config = dict(
    num_hidden_layers=16,
    hidden_size=128,
    num_attention_heads=6,
    num_key_value_heads=3,
    head_dim=32,
    intermediate_size=320,
    vocab_size=4096,
    hidden_act='swiglu',
    norm='rmsnorm',
    norm_place='pre',
    norm_eps=1e-05,
    positions='rope',
    rope_theta=10000.0,
    rope_fraction=1.0,
    qk_norm=False,
    attn_scale=0.177,
    bias='all',
    tie_word_embeddings=False,
    parallel_block=False,
    init='uniform',
    init_std_qkv=0.0631,
    init_std_o=0.0,
    init_std_up=0.0631,
    init_std_down=0.0,
    optimizer='soap_variant',
    learning_rate=0.00681,
    beta1=0.95,
    beta2=0.98,
    weight_decay=0.038,
    lr_head=0.0077,
    warmup_steps=200,
    schedule='wsd',
    decay_fraction=0.837,
    decay_shape='linear',
    final_lr_fraction=0.05,
    batch_tokens=32768,
    max_seq_len=512,
    doc_mask=False,
    train_tokens=108800000,
    max_steps=3321,
    dataset='wikipedia_en',
)
Each number is 128 + 24 x the weight over its row's rms, rounded and kept within 0 to 255. Layers, rows and columns count from 0. Numbers have three digits each. The size before them is the row's rms in percent of the matrix's.

# layer 9 attention output (transposed), 192x128, rms 0.188, rows 74-95,106-145,160-176, columns 64-127
110:134102144125104150104141149112118108134116110101172098119095108108109155142103123105090139046124118176166133168163153115155137171141142150158142126156111170103117139126120123122132106177107175
105:099125163086151157174135147139087094129155155107143087117115105135075122115106175198139136143100121115124124129137149127110161131110118123149133131118113121110094146139129160161158114126146128
113:150122142118112111135132121166145075118189123117103128174137097106116105140153091127145125084177105152147123097144154127117145107114116108106065136115130145148139173127125147130101144130092101
103:180108154166151105139139138107144135106100143127127111108161146122127136145109049170105100105112128160154142151110149110081152145114111157164168136144156152134102092118110093153165114135146086
109:164092112153166143107105135135102136163148122105107200116121167132147139105160132109167147179149155147136159118112108132153130108169134131175095152155126113141165083161143130139099102118135120
106:097134167122120138140147134123130094143155136101151123085168099094153135174144104123120148144101129133127182121168092163120094130098119126132094140079149163124154135115093163157116168148127129
119:144146124149101132114130116140120139106121114164107140120122125094160153151100139133114107142115118150133119147098152197082102118094107137122140125144121170114085138125135133167113134115097131
110:173097120168143137088127127127142127150086142147119125122129136093117134125094148174118125125073126136141138137101134101088144111132091102174138142150090137125126117127130144143156148131105124
114:136081132145125139127154125111068131159112171155145169153107053115142147118132149137110152137164107121132171159108103108138146137129092156105105142185125103153162096142150133146139084100107181
106:144100112127135111172165124165099128119093107128149155150089092120115097112161129102180088137143137111077127125100173105114105137130123101128154132100086111139118091157164111153111113162118136
116:116124144102128127106112137105125136118151123171115103137144144129159146162163168144171107161106129165104144138154109134109132140140134169109136132103163187100126073079145094094143104155116088
106:118148085126182149122132108098175149155139076123112111126128104151127072152167127109134111105112132120131127126145127163134118129079117090144121189142122147109138121120124152139139083158123124
110:132156153130115103108142152161134114138121129117138151143141150052151115155104120150187169124126137122121098117144120115172133115119146134156127162157084115138100147152109150088127115127103104
106:128121158133129114117082148121117088147104146055123131108142089171181153154107146147108155141119146136148150143126145113159159119099148105182111110119107147129093078088174123169117104147129103
108:127115098139092132115142145092141085129122173140124134126124121188129121137134118154124079088150155131150147123150116113143113132131115190156156137098125148142140138115105112145166118118110149
118:157090141115108132181140136146094134112159149089135108136123149098099102141124121102108169158130059132182156147096133147163151151139124130106166105157156152151095112108133117184107150130116137
109:114158116114152183135137118132120111129138100098109092105112141125136171128179141149083135151125145114199153130090138059102147100115093117121145173098128147119115090088106112108150144103111166
107:159107125173123139122138092127116136170120105118133112149121107091100116108135141110176162097119151133133091157129138169125106087128108138079132145111133093124147137147127056089132107098163136
109:099120079079119128140112174099120114109144164115137095160110156068175112169116108148136152124118140132125125171139120147124104131167154104099152125094106142138123142139100152108108119113093131
106:103111114143137104149097127179083118096100149091129112107182102139174180154110115127142118114137112139080097090154143097130135114119103127098126159140098152115097085135139115134156167140166130
104:150148101093133124150120126135123154128176126077113124124109094109118125089113153130121102054168108130105157102164123142121120094155177135153135162118111077120135105129119113162126139120155097
111:124130125148108108133144106117163087150122112138082127141150166071112132119126123140146119136181043085109159148165093126084117147131145105121097103148140125118159146112125089144147151154101135
091:165177087112094093111139132117161137080105103138137063131112135158103135114113122099151122129067115127151133092160106102147128129140109130131118136136089095122113138061154144105145130168151119
083:133118099136148065116144121120151114100103113106122138107130105125139138164181180142148114098141155127140124133088098130144105112116167142124142121126122152116144109149181175111137091126117136
095:174102108118073123143146131142120108082128111123153143109129167102132146160101121140139129145163124116159123120143091128089167098111059160150136142127136148116122128122127113138148126157178125
103:140098146068140158104127110134145127095141101107127134133124121141132155067151139144141111140145159112135128150174088136100146146115170120121085110139132126147136109171147093124120119098093103
090:124120178174123145145123128129127148121123153120087118151114109132091181106129119117103083137140161125102093109147108139144142122102144121172128128097166137174124159123126167141147162115133159
093:055128135143097168090130121150124157136129140131128132119151149149118121140151099131133114144082127123128127116149118110137131141126123139134146162148170146152136138169125109136106152121109147
085:139134165097120145120110160113170138131138151108123138058137151109128102130130131155082138164130139133113116087126134142125148129186147081110130114123122096124119131133124133141116155065126103
089:121126145186113103089145154110113105139127096157104134171129124136100123128122086108140177112154141107068101132104086163094136149105094115059146110127132087142128140094133100140128116106139142
098:143167139106087090092110163147154125143109154098147096113150119133165115143142108156146135118094091154128142102142118107161126128106131109118148134145132117099143099131158120158153096108125127
101:068134096127141108138123105146083140106151100115065127136125099144104090129143153132153148149158138083146148117107111115082117099140159123120103115134141165166129163145151136111084130146131128
086:123139157141142129129203165106142107099091117106134139173081139093130126103123099135088125160175101138163116150115101139124111142139163129147079124109090133161133190140166174142141110150131163
098:161129120133129091141130141175111116121172126161085126103138115166138170121135142146134105147120126140155126093142123097126131115117072130098141137173166105151096108163198122134137116112126150
086:161186157111163156108144049116081140123114121105136161158136117084140149129101125130142128116113182168134126110083123156177124133108154140098129111132123146138152134120134141108146128128106142
092:153109130127126115160123139122145128144135130105146085108104100113103139143110156106070161140119147129137162133088129140175113117137148150074145097152132138134126124165131108124109138116148124
088:165067145154094130072128126162126138150143132116109122158126108124098108097160135176119142086123137141155115142154155101153141156105121128156134115148088156101120134114138129122099101100126142
089:117154154148117102120114076139132155120130151164131163117126122148153122136117099131055084117148088112130141115146120159148147155071102101127133110113074112124120162124120121121094137110168133
088:114137165139104141143123126164141118134092135158155164129142087126133078152081139124142122109171097095134075125082155110092085119112090136161068135138135109109126110089142136133128168128114141
085:159141142121137090102144117116125091128106119095155107098140140095153134128131151104100109160148083114179113146122152152132115155141120155163134107156094140143077149101125090176089194153098107
088:149121146143141141126092104126182131129131192139125102159103148177137165111098130137155169086107143168120084104139129138134148153107120111146118158118139110131136127126128105146123112140148125
090:136155148098093167084151130131096138159155132133132101148119127161113107102089154172143149112154122128127099179141114152138116134131113111139135138083085127139108095145139138128115169145112136
088:121142147133162142105104154124153156103117087169145131125119124087137123145140067126120150128104118160161127125110123119114131150127097153123142109155134145104161160121153108187130131137110098
084:135149082094156163128120141109121130151152100117134093146139153077115125096148147164173136143103101135117146163081134165146095131135103138140156129106073132133105120144111152114136154095107124
119:161113133140129141123172131171116103126119142140155157127087142104169143120129124116122154133128081123113106104132140135131113124162116146092092139073096169113150128190161115090131119134149161
116:104139117169105129104114123068101106104122161123097135129125114137159103116091130137156126132146096163122141136116129098109128161120151130115159115102165119134109207106156142122113104085143129
124:080144155095102123129101134116123115067131118145121101180095110115069125122111126099128127100152103136096122177127130122138159119099129109158168107125090133118119130137158117129130117130104138
127:169114129113125172157096090131193146118141082122134089122165120111125158155097152117128119098116131106142147120199060108136175147125097130139126147170153149109114141134094145148146106139102179
117:161132119153147127118132154158134130146159119153128111118139137083133134140123120128096141116127089159108137136136130112125086107143157137165118119172160152105129140067146156140072105096107140
126:120111154138070162078123135081105132143131121137114149144118092078147186112149129150098136128159136157143117113120139088116094134140132134146150117142132112110144120125093134124116125147123094
119:176131146120132092133190126121157140121119099157128103170103176080135083122125101087126099131122149115130050126109148123097166139160106154138144141112141147095144161094169142133124087134103113
125:149126149096151118116153128124104117129100125158134167143125152117140137080100155193143132127107138126118156150122109115102128090113130057140099153170137138089135119147098135138107135144097128
127:086101125105159147144135111125107127125193120154139136090156117107089107130125111120149110155126081128121133147117113159107159137176104126145098109139153133110121137123150117161102142151148127
130:107167145109125129112115150109129155147098113108138157145113144146161056110133149107134126102128148144107138132137107155133114156132115095135127135128111118142136133097125155141088099166066139
129:122106126128119115119114140152091113148088142107119111125125130120143096141140155193150139136118101151112129127127121102128150124128115161149153102094120132153170152148111068120189124104121133
128:115137180114121121131129109120127109153152124159143128122082129132132096118089117143121168130115136110155114124147106138150120132140105109092139064093158081135132139120146103113115144125148169
125:144131109167150133146126171149154132167117176123130140089134143119128164135121156128112157114140124153086135154113106139131151121116119139151142146120118136121139077098125137144137169135101100
118:122096142113134134102121169112155150111143077114107122094147181136139123135140135128089092150068122141149159170120126108154166148179161172108122131154117143176140111140135156128179135112088086
116:151128139127108111109097115130158086181111110079155144142154117076150120122099141119127159115086160110117138129068154121124104138148133136120159099139116116125137147156177122133100110152125170
126:149157134145123130100144120162164145109125106117108136116092127149138155100101147160145122147113102128143162086113076164115091102145135119180195102100137135080082108115106102123144143081122100
118:146172125117095139158101172141137166118153133124127168182119144083106122111141148168130081171070124161126091134143105124118123123124133119095117151157105108123133084116120118097123099100135130
125:151139096094134143118150109103138129135153143130142101107126152191114106144127183160131132087101161112180127124108133137150153143159085127190118098107104103127145100143151125081145107106105137
092:165158173125092113135145107100101185140129135139128121153139114160116131139117119128177111138126120163091115117132160121137110114091087104127166119136075142137125150128144104130146122143105175
077:143184104104142151105150146159095128110101138170113121152131116150081127132111121156159149108115101118128126122135141149127167133137080106107149122143082120151148122106131120118140111103196137
094:160123144121139128135129120104150114171086130151136141094154122101153121135115093125141134138153146152143111122138101146172121107136141122100109165103135101189162086113106145127166150166114105
076:134107136126099154112175090152123121114182086132172122127138140152156162153119151109123091118120127114095078107118182092126146143130091113124098130142115097137114111181123111144088132137065133
088:117147109126154093106156101146116146131163107148107129097117105140172080111125149117107081136129120059150124146117136124150171149101134146118084120101140149155134144156128127125092117118128092
095:132127144147112143148137133134142129135117122119142155129129162142153118118129173085160137160161092110139083102095147141077126084125134106145114147156115131161149113141125120140142174147100145
092:165116163163115127090075134155117136135072091115151087096168099090139128125155115082154126121137137121146155173104128129116112135149122145140108116123119115163128145087110142158125111144100098
075:129106134139089172154129137088089107131113135130136167164204134137124118102086117121129142100138096141086176112133155115112144129108149073094127135143145108121136155121119144131168149123129104
077:095108149132125134146147141104115104159114148124088168165102138162116133144126142137131077100110135116097122143180129086093103131104142144137141151143150108128118148138107111112125180115110140
077:105129112147144160134165051130111143123150110115118139082099134147136144126121115147128114159159127094136091106106120119122147141151118078168123143113126116107139150150139086156137113138161133
076:148136131110077131136171149122081121105156135113120142159113134099103151151134141127121157058135143152115116119112115144084141146078132106129100145163144093092122169156122141117140127127133105
082:155116143146153114123137122122129149147132121130116095105123086136127122165125127115137124114150135119135111116128105157145141107150140143111137173145156149119138087081151183092151136105144191
083:179150171146129179104144113090157103152100110126114115140154132110093102094098129127157120128137138101117137092146110130116169116097159097106104154147143121167158112128126140117129148109139135
094:155165142136114168135108105098184139124137146150157077095115123098159158139125101111114195111151113113126112103145091157150135114157098161129093111091110115121113109144150117170130151153121100
083:097107100143163159174130101132119149095125137111119079156199158149133141075152153155154139093102117161102150119103100114130122107162142097150118107103115097106080122121141103133129093154159117
075:090069132122156107130096156080128163127130134143079152133106148126149138118138128128125151071150095107105081129169120125137155125177125110066135191126112146088165132120122127141146107139121137
087:117127126115171149101090100130132102127068135111146127144159115141142145132119094201132143089097151117177124108164134133103154161141164160115120158081168109157137145123119129145131125146109156
# layer 9 attention value, 96x128, rms 0.226, rows 43-81, columns 64-127
104:166178111113129138119127132077115112119130138132104135151134136137081127151175096094097132141159182109112106173095129153127121141117127125122145144133112137140115158137123157113062153143113099
112:115136122147113147109098133138147126080127149139140133104114086124150089148105102127131123200092117132098127110126134128126111126111158109143123101104086105100166111161117156140155128126093150
106:172123139129158176139131121162076130129099131119160138154104160123137092124121124127112181165099141134086129137105125145141127125113095120092122118119118123110127173136114152149129165131147166
107:116099156114138142118167109106118107120129172118158104130120161121159152152108132119123093093129107133170149133142150101134081124128116121070111113134138109085134152152164135146115101111135173
110:167074132118130148140121111162131113136112153118167170136113114177120123148118122117128100120177136088078151184128145131142136110093183127157081141121076087136142154123148109113143091105155102
106:125131120093165104107147110114154158130117109133122144122153127164129107148114085137066138137130105143111142072134113112141137114106109130126152163168123111114171129196117112090149105124109139
101:144104118137120138139127116118113133114134140143114096128087146130108106130140169129120143121129072131136113130149131131134136117162165147149106121101150089114141114137142152095116141111111158
101:094121114168127151143120105101050131157198121138126130124118177115130131129154087092131136129112154113110151058150121157125157141101147115123135118115131128110108117104137121083108119124142088
117:169131079131117106113160168145129077139128114138120121125153115098066148140105108151122143134151101134193147106137109164138127132116154167150132122123116138105139164101102148107178149128137112
099:125160109105145124136135095102134141128072098151125160132061160077124116100145144144148145136090140117157125132093115117130156086119140126129135129165108146148140110162148225141150131114097144
111:111148124120126084095150099160115104100155188154136134147149106120117135163147130131121094126103157154114152103104185107142124160117130111161140094102108076141114132139081134120142156121174119
109:103132105117178157146124111112124128110120112150131106170119142159111098147118149142153097122113164142130126146132135127132128134085085139076107103133149136097136134116136135185130172107121120
103:125164101153143169138111139141141133102128114132130139152125106083141087174172143086161119078162127123114116084163118145110124174156118109160138137097126117123121172167128112094176157115081122
103:119124124096147146131142121173114131132077078138138125122171134154151185138107141098112150125076105147136083099119108121117104103143126117154132140101145117164125173154141184136118127135122160
112:153124133158137097124111113088178125104142113106113142125133132145162132166146131113106126095122127131106113086143122069124120142167141113139091139121172131131127166110153170132168108131149152
102:140105109123093105083142107129173101101179132133087092149117103118158115116111153115160132121121142146094075116095107169152127121147161142145131143160112094117087166119125139183138109158120121
104:131125087100122124134156153111123097077121114112110100135127124155133112141139102139099099151119115164127141110129135106149179131181191096119132120127139133130125057138140166107143106151074146
103:122160161111142127159139156135123170164145057172127150140104110125138154140171131144155114164167134145163148121115154085166105125122139159092110122148119110143111128093180114119151105115161115
109:102151075106108155132162094138121132131128093118183121101102171108098136133106111121156116120161173144122181139107129128141108154119133139125123155132108126151121158070127117125085092120121146
096:096171123171152142162139110143082115138153141136084177096151143099112143102126103100141120095102154150152122136144124120123142136145141172120132096119105139110096142112144135093152127167125153
105:152150102121158154130114133127111107130146138136163135193094080156099082122103136148100117111123159116126132143126125169137148110113110136124115119159083155108099123136195128116140124118154131
117:115129085152117111122080100091131161125123083115133079146149089167074128135080113145126140161159118164144138142124118135130133142106098132099103114167158138101117126132149121086100121124100095
109:117148168086130122161120135107137165116138116141117140099117078081115123109150133138059121130104137155132140128115103124113097097152087103155104097123115143115150139175119122114120105127163168
116:120186135156141110177132151110132153127109124127113112072119153093129120099129120159096137145079098085133098120104129160126107141155120116136111163136132140115128126080124157119112194144102137
113:099139126160133106119124121104119099153130151136130117127133129152136135155115128132133105118141174129071134087067161137136151130082150171145128147088110132161133141160124129135102160074141150
108:124116152110133125156125101133151147131129160103126164107144117163150108155153087137117153102117156072119141130108128144118180112146116150134133137128136099094113113176147143119087181118148170
116:100125101142132144122128119091133148139142133143137077108092122119162129108135123083113140114109138125130143133125153192152158099093133116111110175104110126094142144114146139143129100084120125
119:126152105119101141092140128123121116138121115165111155098125103132191146122133147144122132117116126115144125121107137109139146138104146139101126084176133144105149084132085172159096177111089117
115:137140096098162129146106114096123131149057125120090106167104115150106191162114148114138140152101138127120111088150154110136128150126133142086107132086107129154117098086140111131087118142123118
111:154136111123126104073152158150130111106131187109114092132124154125110168118116097122100107142114127092136128153092120137127126115145166115116136136118105125179171132146130132113184099115115126
114:147103149139113131131158121126125157162131154141137143135150097098137157118137152112138106099136120127168132121141177096131141163124148139123115106116124151123110124118107144104152150139144124
117:132128122121128144172115133121136155146136077119102124156110100097143092143118133129123123135120146112131136118097133104136132085156200127145150160119140149151117140147133170151100125124141145
115:130123106113154115151122210083126143111129141134145119102130093173103143116177145090131116162134164148155152106138086103147170124167170112147119161124146124112127104150134125161125114107140112
109:137127129147141185124110098137136127147154112147100115146087142123139130139173166138118117079121129149145141121172137118137074133133123075157122117157109138131119101157137172166093118091138155
115:141180145122141132098092072078135080116102131150170130122097144145132104096167175150141120123120109092132060145110122137125098101113099118128158118150163134100124139146159126110131138100080089
110:130131156122098164184110116099124133142192154135146110122109118159158101121137062139164097148177134085142133111166123113135143114119177131103108117124127145131140142132099073093139145136161104
109:144127120154201077162087120135140133128139109130123133163138077139113137131144177129113146109137163186111084151130106124120160144104131132130164168141168121106177116180125119126140129126150150
105:087098152148156138102157149122128137125127134173096115129078163128159135114115150143157133171155064123151118162105146105133144148116132183131112102161168112126124112134162125114089091140172149
116:146102174134104161130127114149092125103103148122066101159136127121092115095158113120196142141134128138140063120128111100130124095096146144119137136104187120137119123115124172164082165148110120
# layer 9 attention query, 192x128, rms 0.154, rows 128-191, columns 64-127
046:071149111164161151132100111154105110173112134145100127134151141106139118145144153104180134122116132132145081150142136127113138158106138130091092091119166156157138103095100108141107121125139069
053:170133056092124129122122106126126146105116154133135130147135109155155104112124122084151124140131125158104151130123107143139139109110121147118134156097130148128153154102102140148121093121128123
050:131161144185148101164133155156138073141138088112098114115159145135125116130124125132081149133103131085101118119120166150137193126132126103105105129150136143104156137127068122176129155102093122
057:119157173119103144124145127129117095103127139109108146136105154154125138117174083158137099142105150147103106143131148126141113124133068104181120125160108113130113137128150102133120113095162102
071:135102061115113137138128100117123117099174124130111157152109149129163105146119140093131117138122136118134150113137133140154125124149101122168165135065123108101166125137163143143137124139159150
068:122104107148133135166132101103164110109171165098130162159120114165143128130117167117128122135120124174139139119106146111175151121115093121173188136082135141143180111144123166114134137138162137
069:100161127126168144120133146153135101143086111146109101127119145105131112119105119139162128098158126142159123096098141110086134100142108118076126138143131138122112161155149105153152127119127130
068:152126112117112182123111179155121128095115123118116110135050097092120114138102104132139089105127146121124128061061174140159148115126110130115162157131107136150159118131139173133156153142129156
088:115104112099137150165161096121104122107108140110122129109076119070150131158092124148142105151125120136129105140087112124169153135124119132204179158094118090112173131142143151149113129156104112
137:128129130104148137111125145122150180101131118112123162140072169163134131158112133111099149090135162129108142115088163126167133128080148130114159123109167114143134183095107132079137149163140139
147:110119091157104154136137095102109116154111154121119138168109127129105108130094142111109090126132115153092151102109173130106101143149143141111099134150140143118128090078145139122126111135165160
142:087154094129168107129132156131130094176141155183112141135140130134097100133137128088121151181143120187098112103132139146199123094144158155138112127147106128170141103093129091127128113100137155
155:105078130140144069147146142121090127108157118117112136156163138130144105111137144123143144126131124103096125124130111090155077164155166146107130127126119100081125133123131128116107154171115090
164:165136132170097087139132166086151107124123084136116121121150124133126105100099091134148117147090086158153116100144083151079120149108148117084139152127135150097141116097171120123116082143079140
159:171151119112126127060113125125128099144147141100140119139102141160117144134106125122122116158138094137084113158120097098127091149146144114105134110091090164133140166130147107138126085129105090
161:137116122101120074148120163148168112087115166081125100083126152162150115088140115114117097173124135121149151125156100156153168118135117175139123128094119121121134133109138095139154177116108102
049:079107167103188145145124114145129108146164091086156161150144143094144119105140151161133147149162140158110094125112110109144116133148110156158120085089102133123091123130137116121107113153141147
049:096110148155117112137143100110167156146092197136125122148109122136167160170117122094091131128165133142133116142111123171132105110114148122123168127146084134151172117153108133076147118137121114
052:128123141131141111130112145156134089129128124122167122136124156107132137147130122140210110101152151119146149120168112146140100126132105127189164127149142163110152124153150094135132132147151111
054:070139130131130148077166168145110165118083126149089113117129100132130136130113149147144101103138144098120151145130123097121152094100184093097112118140165136146147103129120137110110087102117161
050:124112150114116100152168136137132102174145095123085070106105128138125155099095114108099117094141111162087129126162097142117133131111130068131103148167087139152095137134157136145110142089125143
065:130121136116106117078120149160117147153158076106107152094125124118124116122083107123123112120115128134122124107130155146124107126072153085107150114151104160161148070109129135116122118118140173
062:123180135123141123144132151115158117124100137114137058133141159129101108145160127092155177142114117075135128141142077131084108118128154126154108104156157111129132134126113083155125145108134095
082:108150175098154126110128129118121159097061102116123110123105115102146147112135118143133140150143129110083136143093122157126118168123188144160126120130144109130121126108090090146094191134113085
095:107193111113139146121141079109086148141136100119148183118144131115168138107094162104139142112138141156121131127137136153131129137106165144098124133162138133126104120115149118159139093151139109
146:159150129129182095114140122104121159155118093146154109165156124122152150100151128182104139122140105105128093102149166143130130161132118071109109134139163118166130118100085134106114164126136102
141:119146108135128147133110149155119111184144131131114120131124124120092117080132104126121102139112145138089152182164136133093130086080104148150135138109143143114120121127132163131109120123135166
162:163151120124085168094107143135129157107113108166109133139168126151111164113089141172153143081138149128146136120087130125137114110158081144116143170086116154133172167130137151178118109152119123
161:118144121136163122151148132099129119129112130140149131108149118129069147119101138087085093099072096126120146124099113102138084160101100082133169165100132068161142169111123110096133142091121147
154:122151139075150114093116158147110155117106153130139125074144148138144145135138125123112125136113156147120132094152136121105120155162125157160125071094149130123148135138105122125136188149140123
157:117167099072132121102104172146112084140112173121115123147135122121150141155124134102125143159152175111112102127112153133134117167159159066137168129139162154122099120126139138116153140158116150
144:135110141156131114149153121144091165160142111123126155151138080135123099095114121137131152136108087130142135128138164138152133124116106175112114168119115150147091129149112155123103085100114103
076:137115142161132144107155116125103173074136113122072102134095136128170112126108110143101107125139093110115111123128110122120144104088168069143145120175129135065152138140151157099127126125084127
074:122134103147109151119135158138153102103101082110120143094149124114124142139132168180144161128136138146147163131161088116134156123097151127092175126158122104178102122093114138139151154134090176
067:110076081177147155097121117152134104104094132158090125131142118138158106092118126106116140168112130102102139135142110103145167136158122152109108141121140140119081131132101161086133141078162107
082:158070168104141105161134138133096076116115110107169102145122148127113146122164125145155106117120102109136145108118132146121140106174132148166102147151128162107135157164133099165127142152113062
105:113119156104176148113152114139116165080124143160107120154097131133118142121127093104105120130101129121142139125113122122118148168158101153169126103086148078102123172154123124125073090141153129
082:102081148096146103137139129142123129096135120111190144132095142132129110112145143162136104117118177145132145135162140124144148109129096141152149110150162123097154121135098158125091129138146149
105:139119103137142085110146159103143140158103115121126127135132129170145088120127153130173100106139084141085166107135134106160110111099165153098184141154127150139089200124133132172162142116115112
102:128134150136101154089132138137135147134130121104095149117100094164103125088122132109108072109143109132116118127119150138174153125098126142098135140127149159155119122130079178123130147107134152
095:097090122111121149116161132130127091090128131136118143095121173120107122143089090125139119131133158125117122127123122109155170135112086116167143145110143103117173150107127184093079126147128158
098:135153113135151178122145126119138162111124121117115126100102150177132125124081151112068121081143113161149137119112146126179149128111150147133123106083192105154108135127124140074114105143127108
079:110098108166110164146138141145153112092139121138112158127120131143107149166129139101130122140124152120138086112112138115136141166147079180134103161125132108176154120120167133121118125133121190
064:092183092128132095128138146120114083166137141141122116148160113106113117109155129091138135167159146121129110136113169166124146137192141127111110124131104113172103093116149094149164087098137178
075:115095148114140122154123123112146118084131083125129146123157175105112117138121154145170134129089099105106128130117078097128107135125127121108116108137142135073139139124104110137100145135120105
073:142117157127123137109128156119142166076136110150118101118175090117093084142142153156098144094133154134118104144116139096090162144098140124110142159145124147112115136084126160087127139171105162
069:138127089111194139137096098131066118123162157127116100141117145171147113110157105145094124165105095114121102166125124097098108124146132147072122124121148116079121170162127110127146121110117095
066:100159078152129053177121139157129115096144158090123124085132172176103104094161126158095082183119127084111170169140132152130132110131116163148107126115136120134097140108129099145123115100152119
070:139124134124124067088107141132100135095116097124070119137124156140131119141176120153109094149097133133095099174115090147127134176106128166152148086109106154148156123151145115111124146138152134
075:164103127131123083080132137144096135064095089078113117156098108164121123131136117094168127099095136129149167120146136113107149112140086084148155134142152123114142143136104127137127126084153121
094:082122159161099141130067148154118070107087094153151085102070096105159151132130121096148085129126137123127121109153119105151125131150075140168157136125131157139137088110157137101139149143137134
078:129086141128138122134148126097116148130121092148138137123125129149157154168123162111141169156110122128147117141143102103095138131110134120135124130162137122167080158121118132124095107180156162
071:126152122148166137155104082112153145119150174117117091144107106128126173119123108151131146096136148099130164148160054146142110115167147112122112099107141124100155175152122092121120117116136121
088:094127164119152116117184079162120131132153154157122135102110135126097155170101143132107136118135171123174167136157090141104146095079140103116113087128163097122131105134134129120082109171143129
090:125133126126132069189089109151108086134129129147174081136080130092152088123127096134121096142097120092136117144154137134125082108153117136133113126121099181094127097143141150132142162121132084
105:149138149152136165119103147134150088124128138121119110111151099107111099060150104138126109115168123091158076135131133113128108153153145144125129102133127156117170069120124143131117176121137155
133:103149111105162142138102077148105117104149128109121133120066142127150159091107097130089098144124161127131146142151135128138150151130146169143092125093128125094075140168150111173139129117144080
079:141157132093175133102149096142151160108149102077145132133134149138139124110137147187095142097138130151141103111092122146157121168079169096106108098093156089148137190130117089107130144152128117
086:125130112136105087145138103132122090169116152131091103133128124124106148087176102150139093158113136085104123156151120110086152105140171139119124110097134135071108068115128150130092122120139176
089:134098136144086163123186146142159165114107094166159114122189118145106118150098153114139146104127131169088129114123136117138134110155130108108170143108119121147139140089116161121130101156085149
073:124112150158152163143141098120134110128135157188138144129111125154118153147124119099103138100112133124068133101146121125173113120120116088162168163104144113106132138123138141115113143114062142
081:115128104103153082155099096159089126144145128090127130124130139146154100115158142147138103160093139156108141125163136175145119117167168161125159100108124165106119165132129068155156133152141142
067:116128099147127091121118158121146087121126140154146131166127137110119150149148145122136176153114173099141057121108176120104126114131102053129133146118127125114139064120106107100132162119119161
079:138165140158105120111110132138152142151154118090101148105142145130135078101086159127089109099105161134149129152141168117177125109157149164092096164070135115170095125101133163129101128086111112
# layer 9 attention key, 96x128, rms 0.154, rows 64-95, columns 64-127
045:146127104132088089152140129133145125123135111124166172099139144129125151110131124143131154135121174106099121135175141171151137161120159165150125125137119114158119110123137076125131134120135142
050:117121137124125122148119128149102114091149087112135108124096195118104174079131151125122150108120131121111125098086125137133128102146168137134168130113154102114119088134138168092072139091170137
047:084162156096109150142111124117106113122149121144108133131085110137141155138120161142167084147101143115135083112114123139119106136091107153154118105132110104096147140122142115110128089140149141
064:135149111153149071130123146127141143155113171152162095093135088161136116137097163118125142126123071086145158108122134147112119136120136092108150139120132147150133138100089123129117096140126123
066:130136161143105109155136095140130105170122170138121170155153111184147150161108153113148100139124105156154077139108088157136115108121130114128164158133113131138146154100154155127149133110111146
075:126145153141125136151099113114110106140124151159085144131097125144138102109131137127138124175141149115097082166129158162188138153155114113119154140112081088137078146131136132127132123122082134
080:187144141137136145076146159106115126132128122154150148103091099146137121085111133118095137171118115097109142097172107173093122158119151148123086139090125156149078111139098112140110150144108121
090:134161072120100126119121079170139135145123108096143152090125163163127157173152152118090122159155145185128166162157117128141146117119151125135106112111174138151130147176153103118154116140168138
115:144094123106100121135127100115102107130135118107086085114093115104129111151149077134130113111140106145161105170130149078141104117138109149111093119143095123098114131124090135143130155144135130
120:085131068110139153154135113136128145080162154101097134099129124150098120155149104163092155116086144184118134143110168097107123139111132159164143156116151105107125123148160122131113096117132144
122:129175139163144129137139091117065155121102134139108122135127126146116111143128134089107141139138145139139135109108102147117143114143130084118120131216107114114179156097143102130099113097144110
124:135169119146181107101140125126158110155095162145107169137134107140092076109138072158139142141134099131087105144170140138218123131101126107126131122119153128135151124109090150126151142120138165
127:086144124148110117121115095151112119085150102140130130163154116111130128100115161114123147135119118100124148134116123113137084116135146149087153164124121125117073154143115128177108154128107129
144:174104134102105109149132114098112151119120175124141176134154119096130123143110140140159133134146149158130141128116128119128105095092114113138126096131123095144118140064113163153118139136116143
141:188099141163153147125146118120108175155162107077136106129138099162117121077138114146173122132107113140124184106128144118093125139146120134137129145163113138092101139125099120122115109105119130
132:151128145131126099108127142114117139133133145114118148114126143128105185164107125130144137162175076168093107120119140144118140063145113148133096097112091183147115148111155120162129151117125119
046:142144095147108190122154135119133136116098087114132118123147145179136164109100129094082134121132146091144119114109168144144133133148163151147160105150108126113170188125142143129171179145115122
049:120137131119121161120076122109160101134134094141112114143177115146104120076122136132082128101107158078129159089098098140123116111142126092111088098104131073129157101146131134158094166114122122
052:173134113116135144113143146120091118136127096121094121092134154112129085104108179125097162132098075131151136127092156140121128155129162136091153156120130118162094102148094131122084084126138115
050:139099131125106131158142101105160090103148154096125122131137168136142168117134151125111143146127112141131137178123127125107111173106155126148158114104101124126145145127121117128131149157091098
068:165175113093126127100130130139136126125115128164146136127114115137154094118093165122154130146108128083167140095129147128112120114083120123137133095096144143132117139121118137139085112152154109
066:152140196134131140140158157094096113138141143079123136119091129107162125112119179129161097162131126151082092133117113113137148115130153177140101103120146106146115141126100179116105141170082099
060:103179100117143145137119103108117126148106091106135153106183154138116158172089120158137147106153156161154142130148149105098153131167117102137142179109123092129123091147151136112085117081131186
100:148139105156135124081100158118119162122128121184156157109154087142108119123112133095105106106129107100135143104122149122118155146134120128110154120120151140124095145100121157126156130108172103
106:174133102142147123124163159111143086110123137090175128134063148142164168118156145125115147141126100135102153089125064138157075110089109148147143126113130149131107136153130103124113135179129105
124:170149113136117166154073077130134152152125106141127130142147152128148112112093124121102096139141118155116145139134168131093162104122178126143153109122163123128119146150117131133161139150153144
131:072089092139105177115117140129132122160161132158103128164138137132145169096165116169157118131076154102072087136161097130111085123106113154149099161129147151152162110096160116107108183144127187
139:075152154085099150103176148112155142134119141177108135144142086170115137113145107165148167109112081139106144131145135128126139140116134181108148148131096131136128122106168122120149130149119120
148:134062127151179112123147115087074134167137121123145152128157148138145098127126117144088127070115126129143124142093135116131141145127148088109164124107111111152128152127153111146130168148109186
140:159106100180168092138104126152123133118125109170132163134085117089150131134096099182126107100168126129111159137145138151130133136164122122125143102139139119111107173147113125110108089147083103
146:164151092120153120131123193130131092171116091084126161134093097148111087163145144094084134148128087071144146136130152139109132090094130128107155112155130119105137136098133118122142131139126172
128:129081139087121152123113159138099181131162172151133152157155141122108124144114130126122142154095145110125148135161111118168124164126152154113081140095126128145137131161144135129100147152137096